Weights of a small transformer language model: 9.48M parameters.
Each number is 128 + 24 x the weight over the matrix's rms, rounded and kept within 0 to 255. Layers, rows and columns count from 0. Numbers have three digits each.

# v: layer 7 attention value, 128x256, rms 0.105, rows 118-127, columns 0-127
# o: layer 7 attention output (transposed), 256x256, rms 0.273, rows 118-127,246-255, columns 0-127
# gate: layer 7 MLP gate, 704x256, rms 0.151, rows 0-6, columns 0-127
# up: layer 7 MLP up, 704x256, rms 0.157, rows 0-5, columns 0-127
# down: layer 7 MLP down (transposed), 704x256, rms 0.15, rows 0-5, columns 0-127
v118:106132124102094159167131110148141104109146144131099172101104085154098105125156185114204092100135086163156126124129152092157148165128123165118155126100140136097107103121118077137101113148126153120152150142166149146166075128140138127142116133103111095109133128109104082154121123115096112124129157139062121138109129154064149102138182169101155126115150140103151100067099097161118141158156
o118:085122148116110099135135103138144139162147123140124185150147133120104102153060143093139155133201138112126098134164095150114112164152115175115086154125196110155100118140167125152131148073146143142129144094122148092117138135120155178147175145091174156194112138107162124121153167136156102130155093138117153137127146109164117108108093135116123138145073124088152157111170144144094104119129
o246:104103150108124132115132125136125133157119104154116156165151159167133065119140127103145139153178122126154141103138110133126108123118114143066089121116145081124123133100115079106165146114212113144119155093121117074164129110143100139134124118116168185123151109117146107099126149149131114110131090132156132143179142099150146119105090096118125161150134155120127136156152122121135139149115
v119:158144140154156083117159129163154141057131200116153144117125111167147120117177096125109151179130106161119124147135158105112126127113161126131159115102148121100105153134105139132164151192142087103095114144103165145115149162130127071108176111134154146113139139131132122099116106122085140096114076124151157163104094127119145102142089143126124130132132134109148077149113140165112103103162
o119:133119125114086171105126134136102100142089151136152126145122187078130152105113183147134114108132153107159162107110142078107109147139107158167129097090141130204162143105120138135156087134077133138115137114103153155108117119107156174134111151154125109172100126182079105149120136146118140149188161159135141109121131149072147149118109166102153122106135125140163159117164135119117127155153
o247:115101120110106151132101128146129126134138143110125135149127131122124147124117149119098157100122160124150157119131162135149115095122149131129149133125132139170143113123135158129151091121085131131143131116120148162086132139072112159112162134140125106130143126182138107161127123146130142127161143127153159072130111155121147141120150116114137130107124148121092130165130108113139063158136
v120:144124140188121118126164125099113098137099096118102124111099093141142141135146122103134125114125132161154134137136145113143118149140124115155078138149149085104112127151114179108122136106118126116160148153104122087124159141125148169126150114132145167159127107059118121166147128129111116103129160134176124152097202136115132141091116125109101159111149110106160162183107102128101118115131
o120:142139131091132153132143156135145109147135142157143170127085153118133124181170080167127131161141148113126135073125151099177095127112183157137118110151117148120154149137157076148151152089091114188127120125116098151127138124128105128137113100115148155116132127144083107146092162133181155131129137131125104115119100088174142135154127172118159104145091193082124143139159144147183184106154
o248:150153139128147122091129106139134108138121137135169143132134154097144105157138101116128106178166128147113108112128079130167123169128179117136125152132141138068097127112096099150170117099113105160131120110123103181159154112145100121137076119159139125113122139160091116118110177156148154125114121134102098105178097134151131165119114128118139134096118185151123125119137108177145113100101
v121:127120102094153166148146082094166099095145075119159138147073129133127172134142103128157107149114150099142116085132127161126145087139120152108087093111133120109147146108118135059147151148154139120129154154140136121171138110123145134099137119123142185106142108134122139189138125083144100084119150149116143135135102093100123139097107152127123118087157118100129139124163191152104127091121
o121:119151181163108137185121115154122122169110136096137147177144157099113129146152138157131119108156140145124070094125072157106114115094155152124129132155089183114118119141077125156137096108120090105126082101118130137143100113114105165161107128093090143171112134164102078039150156098116138118154116159169148120116138149158107153157133095120099125130118177133107128154126133114134129144162
o249:101115131151163086152154142156129102140119143117141143137117165109124133121129127149121118131120109121120112116130124147119142129115138106126130142141104159201119173104106144132143117117124118110115114125146083122118130149150164153112129129083112127156135134162118143087141096116097143134141093146131126132117113131130090147127132169125136094135095152177110150147118101140149150124128
v122:150202126139134137149097111111145117156121105131154144127137128104154125128178155139143140117057140141113107125146122101130112122050153136121103126143148130111140135140143097148126167122132161119123128094113135162116150132133092120102148143117159158131103163168145130116174093097149134109131111128113178130135176123131140133125079120109126155144131101132138130119141097145099161115149
o122:090137119118165145120115170106116123119131146159110104084161161114144093159137117126132151138129113164128111157182074114095128142128119140126037133135114132107119111157116124122131101141144180082133090154114134094125104089132115159110103101127136094133144149104168132103137111114122102120137135092144125132143099160111170124150174171093161141114122148120088133139129151120084125171150
o250:138123189102160137122116159118118110139168144166104135092131152129119117150109121121150096138150130149131132136129116144131126135136146130141097136116122127146114113160122138130128121120137129140149142160144149101139142108118122147085110109141145096140149140081155140130138139149100117113139092120114170132091140153137139094135133132108154110121112123139119131097135146139102113178139
v123:144078132145125128125107131142206133125108099129136144126144130158107183141177152094139118104142118111179161097099083109134133164103117092171134163133121142124126133131133155119154122153120102165138135115169169148119124127123159174124139145097161136164138138164107134119163118132127108157127164128152133127117107117118147126078132092159154130113131130115140097091148135156110113090142
o123:089143108116122132102112125144182117119114129178113126162146137074092186151164108108113100130110124136143133120144145142131053114106160158133142169178141148144091136139121138141083114125141145165148155086122118114159120124122150113165102169148138088104121154138137102178173183141111106142128153090151156147117138118109109143131151135094119162133150124107139122099132094135161180087054
o251:134144088111138136093133098152139125147121155131147158125130134125079119139114147147117141166107084118145136131133119109149106097099153164141135150186126119115090123125146164126074129151128154139139144101099094099111098115135108108116104107150132099168105133117146126174096146135109100118144097130145164138107117115138125143120154154114109113119106151137146135126125101136138122126086
v124:111109125100133148102126137126172160107128114114093139110106110118105052148187132142140128191117116127150120114099100111153125106103121142165120141153157131150124128108152099157126120116097101106123115121070143180119184124130122146149153111119134088100151128124171158126144137130124108125159139126056145117157148144132157126105134128159114135135148067138125110083108137135157110133122
o124:123130112114100089141098180152053133128132107094151122163160125169090156119100111146170110145104099131129132139152155114108137124165169085136100073099115108111142138139126116077126153174151142085137163190141118083111177118080176166126150117139171060122097109139094123101165172122129124149117149099142167150110146118136170109116085111181141161156106144090104098174154141159108120155124
o252:133110118124125112155119134140105127116151163117130095129140129134113122109112119090136150112123109136137120145126117130104103121129116123141118104130127107123165146111106141117147153177130132103115146133168148124138163125130161146126137096125146094100136108139120175126139133095146121146116137139123105099124131146121113130139112144120150134158129132114137080114130124166128131090122
v125:098100123125156118117093108154128106116121123139128130147174136140198148134158113073085138119123090168133165159143147133114118117099104101136124092160147126107151107142148150191108121160157135097150125113160112106162155157115143095114088156153145123179125132138140159147115122120150133143134167090089146122155089128118102143157093156144151114118152129116125139136142155117169165139167
o125:092158153150124121119130146153115123089147119146101101119176090121101120136119137169163116122091140130114131115094118132122139165134144185154144093168132112094134124127056116095131189153074072121140158124128135139151123066168145105140121161115145149133094102117109124178130124081056103110118157135141124116134110145113133128139163135105142142102095085108070140129168122098122125174152
o253:063144165136126118123140089130113144074126128089130188124164120092074143141090151149163079150102208163095105138099123082145148181167132143143144102130126160135138153128102110093132123129101121142126122124124149133117171135140138148117175186138127118167132141118105129122126089121101092114122147132124123117171097150125141136159160150124154118144102076125133137152122096096113153114104
v126:117122127120102106165150134155143120089135153140109144143131126117132110143127129123123121102119143160095087197117124144145094126146108150174095107152147101120108148140118107112138103071123110078114145101125140121117101110124130143135155098149127115120121128122165158124182116128092121107123104123159113145124133164083135153137095147193149126083097144134132105100162134126161101124136
o126:094144105077137138132102104146125182146132137075145145131132144133144112137119148131190102129144071108173080155143169119130102190119151126118165129139141137160120124167139139131171143110103182172116149180086138104134151139078131146150128130166116150154108109146114102122108070181154098147116119132110118144127121103128124137115106110131150136094167093115129165162108139106163186130143
o254:135126135138145137171115099131135123112125165152128092118147099144126127130111122130156145096150140122127133130100141138118112103128167150112187120182128100153136106137154108149120150168112148156166112154108081101132109143110147141147136154119096115166120156122117104138128135134140149153162111140134135135129158082137124119136116106115131133116141123118094150150137112120158088133104
v127:130136135156146090112081122128122131130071158165145103109134118138132136151117137143121135137106131141143106103128092096111093106079062153132137098155117095182127105127135081108113145096162118172137163148114158166178103131152146115105147129123113104118067084121158124138145151147123138143148120138126123135164156130107140127092149140112154118128072134132124163128110121099067090134113
o127:110126104133073143112148077133170151125170095104086155079109113134144173088101094124173141126166150114127097122102125134122164124160143135119202119176170142098135175109127113141154118114123150116134123139164111049099168139145143120156079125140125116111110160116113136140105152125126137087108145130114126180132127099145105113117159116091134127128137106132140146147144128148126175169150
o255:122092144177099148142157106122146111131143154107085111125153106138131128121142094118155150105150105109128108111103148146113165147138132126100145113125145131133118133139103145129151102159116134118115120104115141089136142102192111099133069095119165137114115158145092120158119142107158142122137122129166125158138126110148143109147124111080137136155108122099136159147160155148127131141138
gate0:102112138111100122141105157177115142137165075133172111121081093116105138122144114110137104086181131128097171127132092119144149188131155115174137120060116133128129145131133075115103143171146157123134133114125161113084184160145153131146153124127156153153145126137131117140131118138150168154121133129153130086135146157130129077133135114159116116158167160148109137136127141148141126115118
up0:108140080169130137124158124120134138092139131131153146139128118138060121148115149101119117130138154130125143139116104152124143185172109144116127130106122129101153152105099097113125109131130134076130140150078114113065168165121102119135106150111154154118128110143142112126130166150095114120150091089131133162087117110163158135140085127121125106088122127113122140151134150156137097124138
down0:137139157103132147160127167120142135136111120124149120121096141163123149125121139136174103112099138126114086101154095127143094117133144126146116141144192138093120141154138145113137131120116136116082137153149142129134116108154135092120114139119141130129135149132122141159115113132140143148149154141117173120150121152166134118108133138146127159099110143121142133156110127162146136170162
gate1:103091134133114108076119136117092102098139195143110107125100140091126125167126119109130125132109118165146105135107172120113128109076120120120100132117149086134153139118089138158130088142164074092164133145142138180166171106119151150132175129151124105131171153165091139132106122133132110130123094080114132126154123081152139095151078113100133124123126112110131109114097085116096127133146
up1:131098156109136157153156168149114138123123104194148103096101115148112105092138116124129138084111094135135131110117108108129094159142123163125119131116148122155150111169166170134128118138140134134107074102108149162075104139129117136136123118082051140094118112112131146133145100075154137107145157128106100107125087173136155113142101143143120103174115124144100134080147148141130158110143
down1:146128092159113114146111105148118103167160067077122095130122135139092159141117121152141156176131131095103105084126151111139092143113135143124115101143117180120121061102095132143109144156188101159096130129101127116130113099163157158114137134103122173147116131108124137095173164126098114101116128104120114153098168127143115121144128143092161132143123133119144136137116126084083122103190
gate2:153094098128108089094075155094133135090173130147158127134110089114120121110144128113085073117115127178121134153119058140150130122127143084140109139113130149099126155125140133110137099116168155166181093107121140088134168174101119140153119083176134158112147141134138104147125132125185054135190108147125120131124093183093143129138125152144110127150118143101093133172132141105114130084161
up2:090146105138133150136139140108127123129172137129116146171099138133127101107121065140137090135132108150119113160124118102114163119183084131138111122135142112112106138135150122124165075126164127145131100114144130131113160142099147146156125134139100119133183123145144123128126113128104106115155097139106163115106103109117143117121103111140096092141123142162117134125094143120100144115104
down2:128097152159120130080104103110129088143087099128144131137156105128155162133176112135089155176142097150117108134143123157128155139100117155159149134118105112151146155139126163161115161105133136149107095114115156110126096128082080131113129165135137144144113123111110109138127153131152118137103127096147122141153152128169123151115131135161115151133160104144112128156123133140122085153109
gate3:136134108129122130104101133144150102159132116166126115116117143098090094143122104167135120123151124113136133128153133136139126116135160159088145085113121100125141132132123130110128139086172092114145122141148097122169128129171130120143151155093150137132137103140119128123137199139151138123138143175127109175086119128069155145108142121180091133119153134133085111102175107093161161163152
up3:117149123091111105091136180149099151151122145141177135120132098127107118091157100190131138111095066146136135125142128124096135132129187127083141169100163132101136139159142082146123152131155096112110114155153136128118133145137131155122118152113140129155159117143090126074113157089131136117186111163116133126110142117101127119115083122156116079118164143109154149166123125139160128130172
down3:155147120096101132152154109121103138123117117141104113103135112150128132099122145160152095156134139147163147126169094156153120127097196125178141116118148100122139151107113109108094123161135148128111110133149139096116116109142144123150132150174112136077122082106186130096133163087129173132106113133130089149100109120104138132116147119147125154132164136103102144110081178110114139107145
gate4:123104058087139152133143101132151066150146124154065163125089135130132142119135126119115128116157160094134121094122139110145143126154173092099119126106131144138128085135135090112108112098113114105102115147122099093148115116157117127156107106110108126078084136127169085180142119127075100140087174154135118154113148103120139130140133084094130087135161143099115147111122073131115150124150
up4:123161091157136105096159186122138196161092150119131125112120146149082126116110137120152124127149127171123166152142135170117135128114154100151109096104114115118141171105123164089149132102157104163149111092102138160101134082102162155137081139150123114141110123135096189126142090148102158143187118069153135148109134107147129107110098136097135141132105131114167094161100154137139120098107
down4:089110091082160123089144156118098107133125117130125129139069105144145124137109115130159174104150131164153116110104135120140118150139104156122088164108132138120103113105146092121112124092111067107104100132176143100117106149100137119129088111145115138133114108096098117122076126121177156092111107137089095149161163114137107136148175151089156109116136104137114118112120100128126144147117
gate5:107123101110140127128178119121139131135121127078135150089109125106120171118102134118109096112135140109130117121120123157109122147118182139157129120105122152121137107133085155088094085107196108112141153105116105117121129106129118145128132086133160076157116124160116141126083114124150127147127141098132109139133148121149117153140096082119134102074082127114121105138120112164160135156132
up5:137132138101139102091146136131106120153130140159166147130150135132137124161149100122129097119125126154151143141150150138101115085134118134077131121104128161144101102122109090111114114130128074148098123101098153108132109124145133116163123140115114102093146146093083159171132144113120100094149112129138140120130161107144109205150077137137117162145118126132150164124143129099148122113140
down5:114115101126129136126127150110144130104125147122089111170152100122140116122151147135133117108161129158125128142139130124122152151128110144141139076155121115156129109132125159107147150132111161127171086132145128110105136139063140105099130149124082113164118105121111113129142120104114124143146109150103152127090133120098113153153129090129138101116142118126116124107101148126182124162121
gate6:130106120123138148139110111167092131104158098164055127087150094122166154155130097090122147175167169139128170119158126168078123141139146124101116114139124136137157176149157134133125129118063141122127174155097131109111097112134136129087098104117144099100121122168113130089113159168087111094147183109135113115131104112133114136142147070109140128109147110197161127119141140108105089129108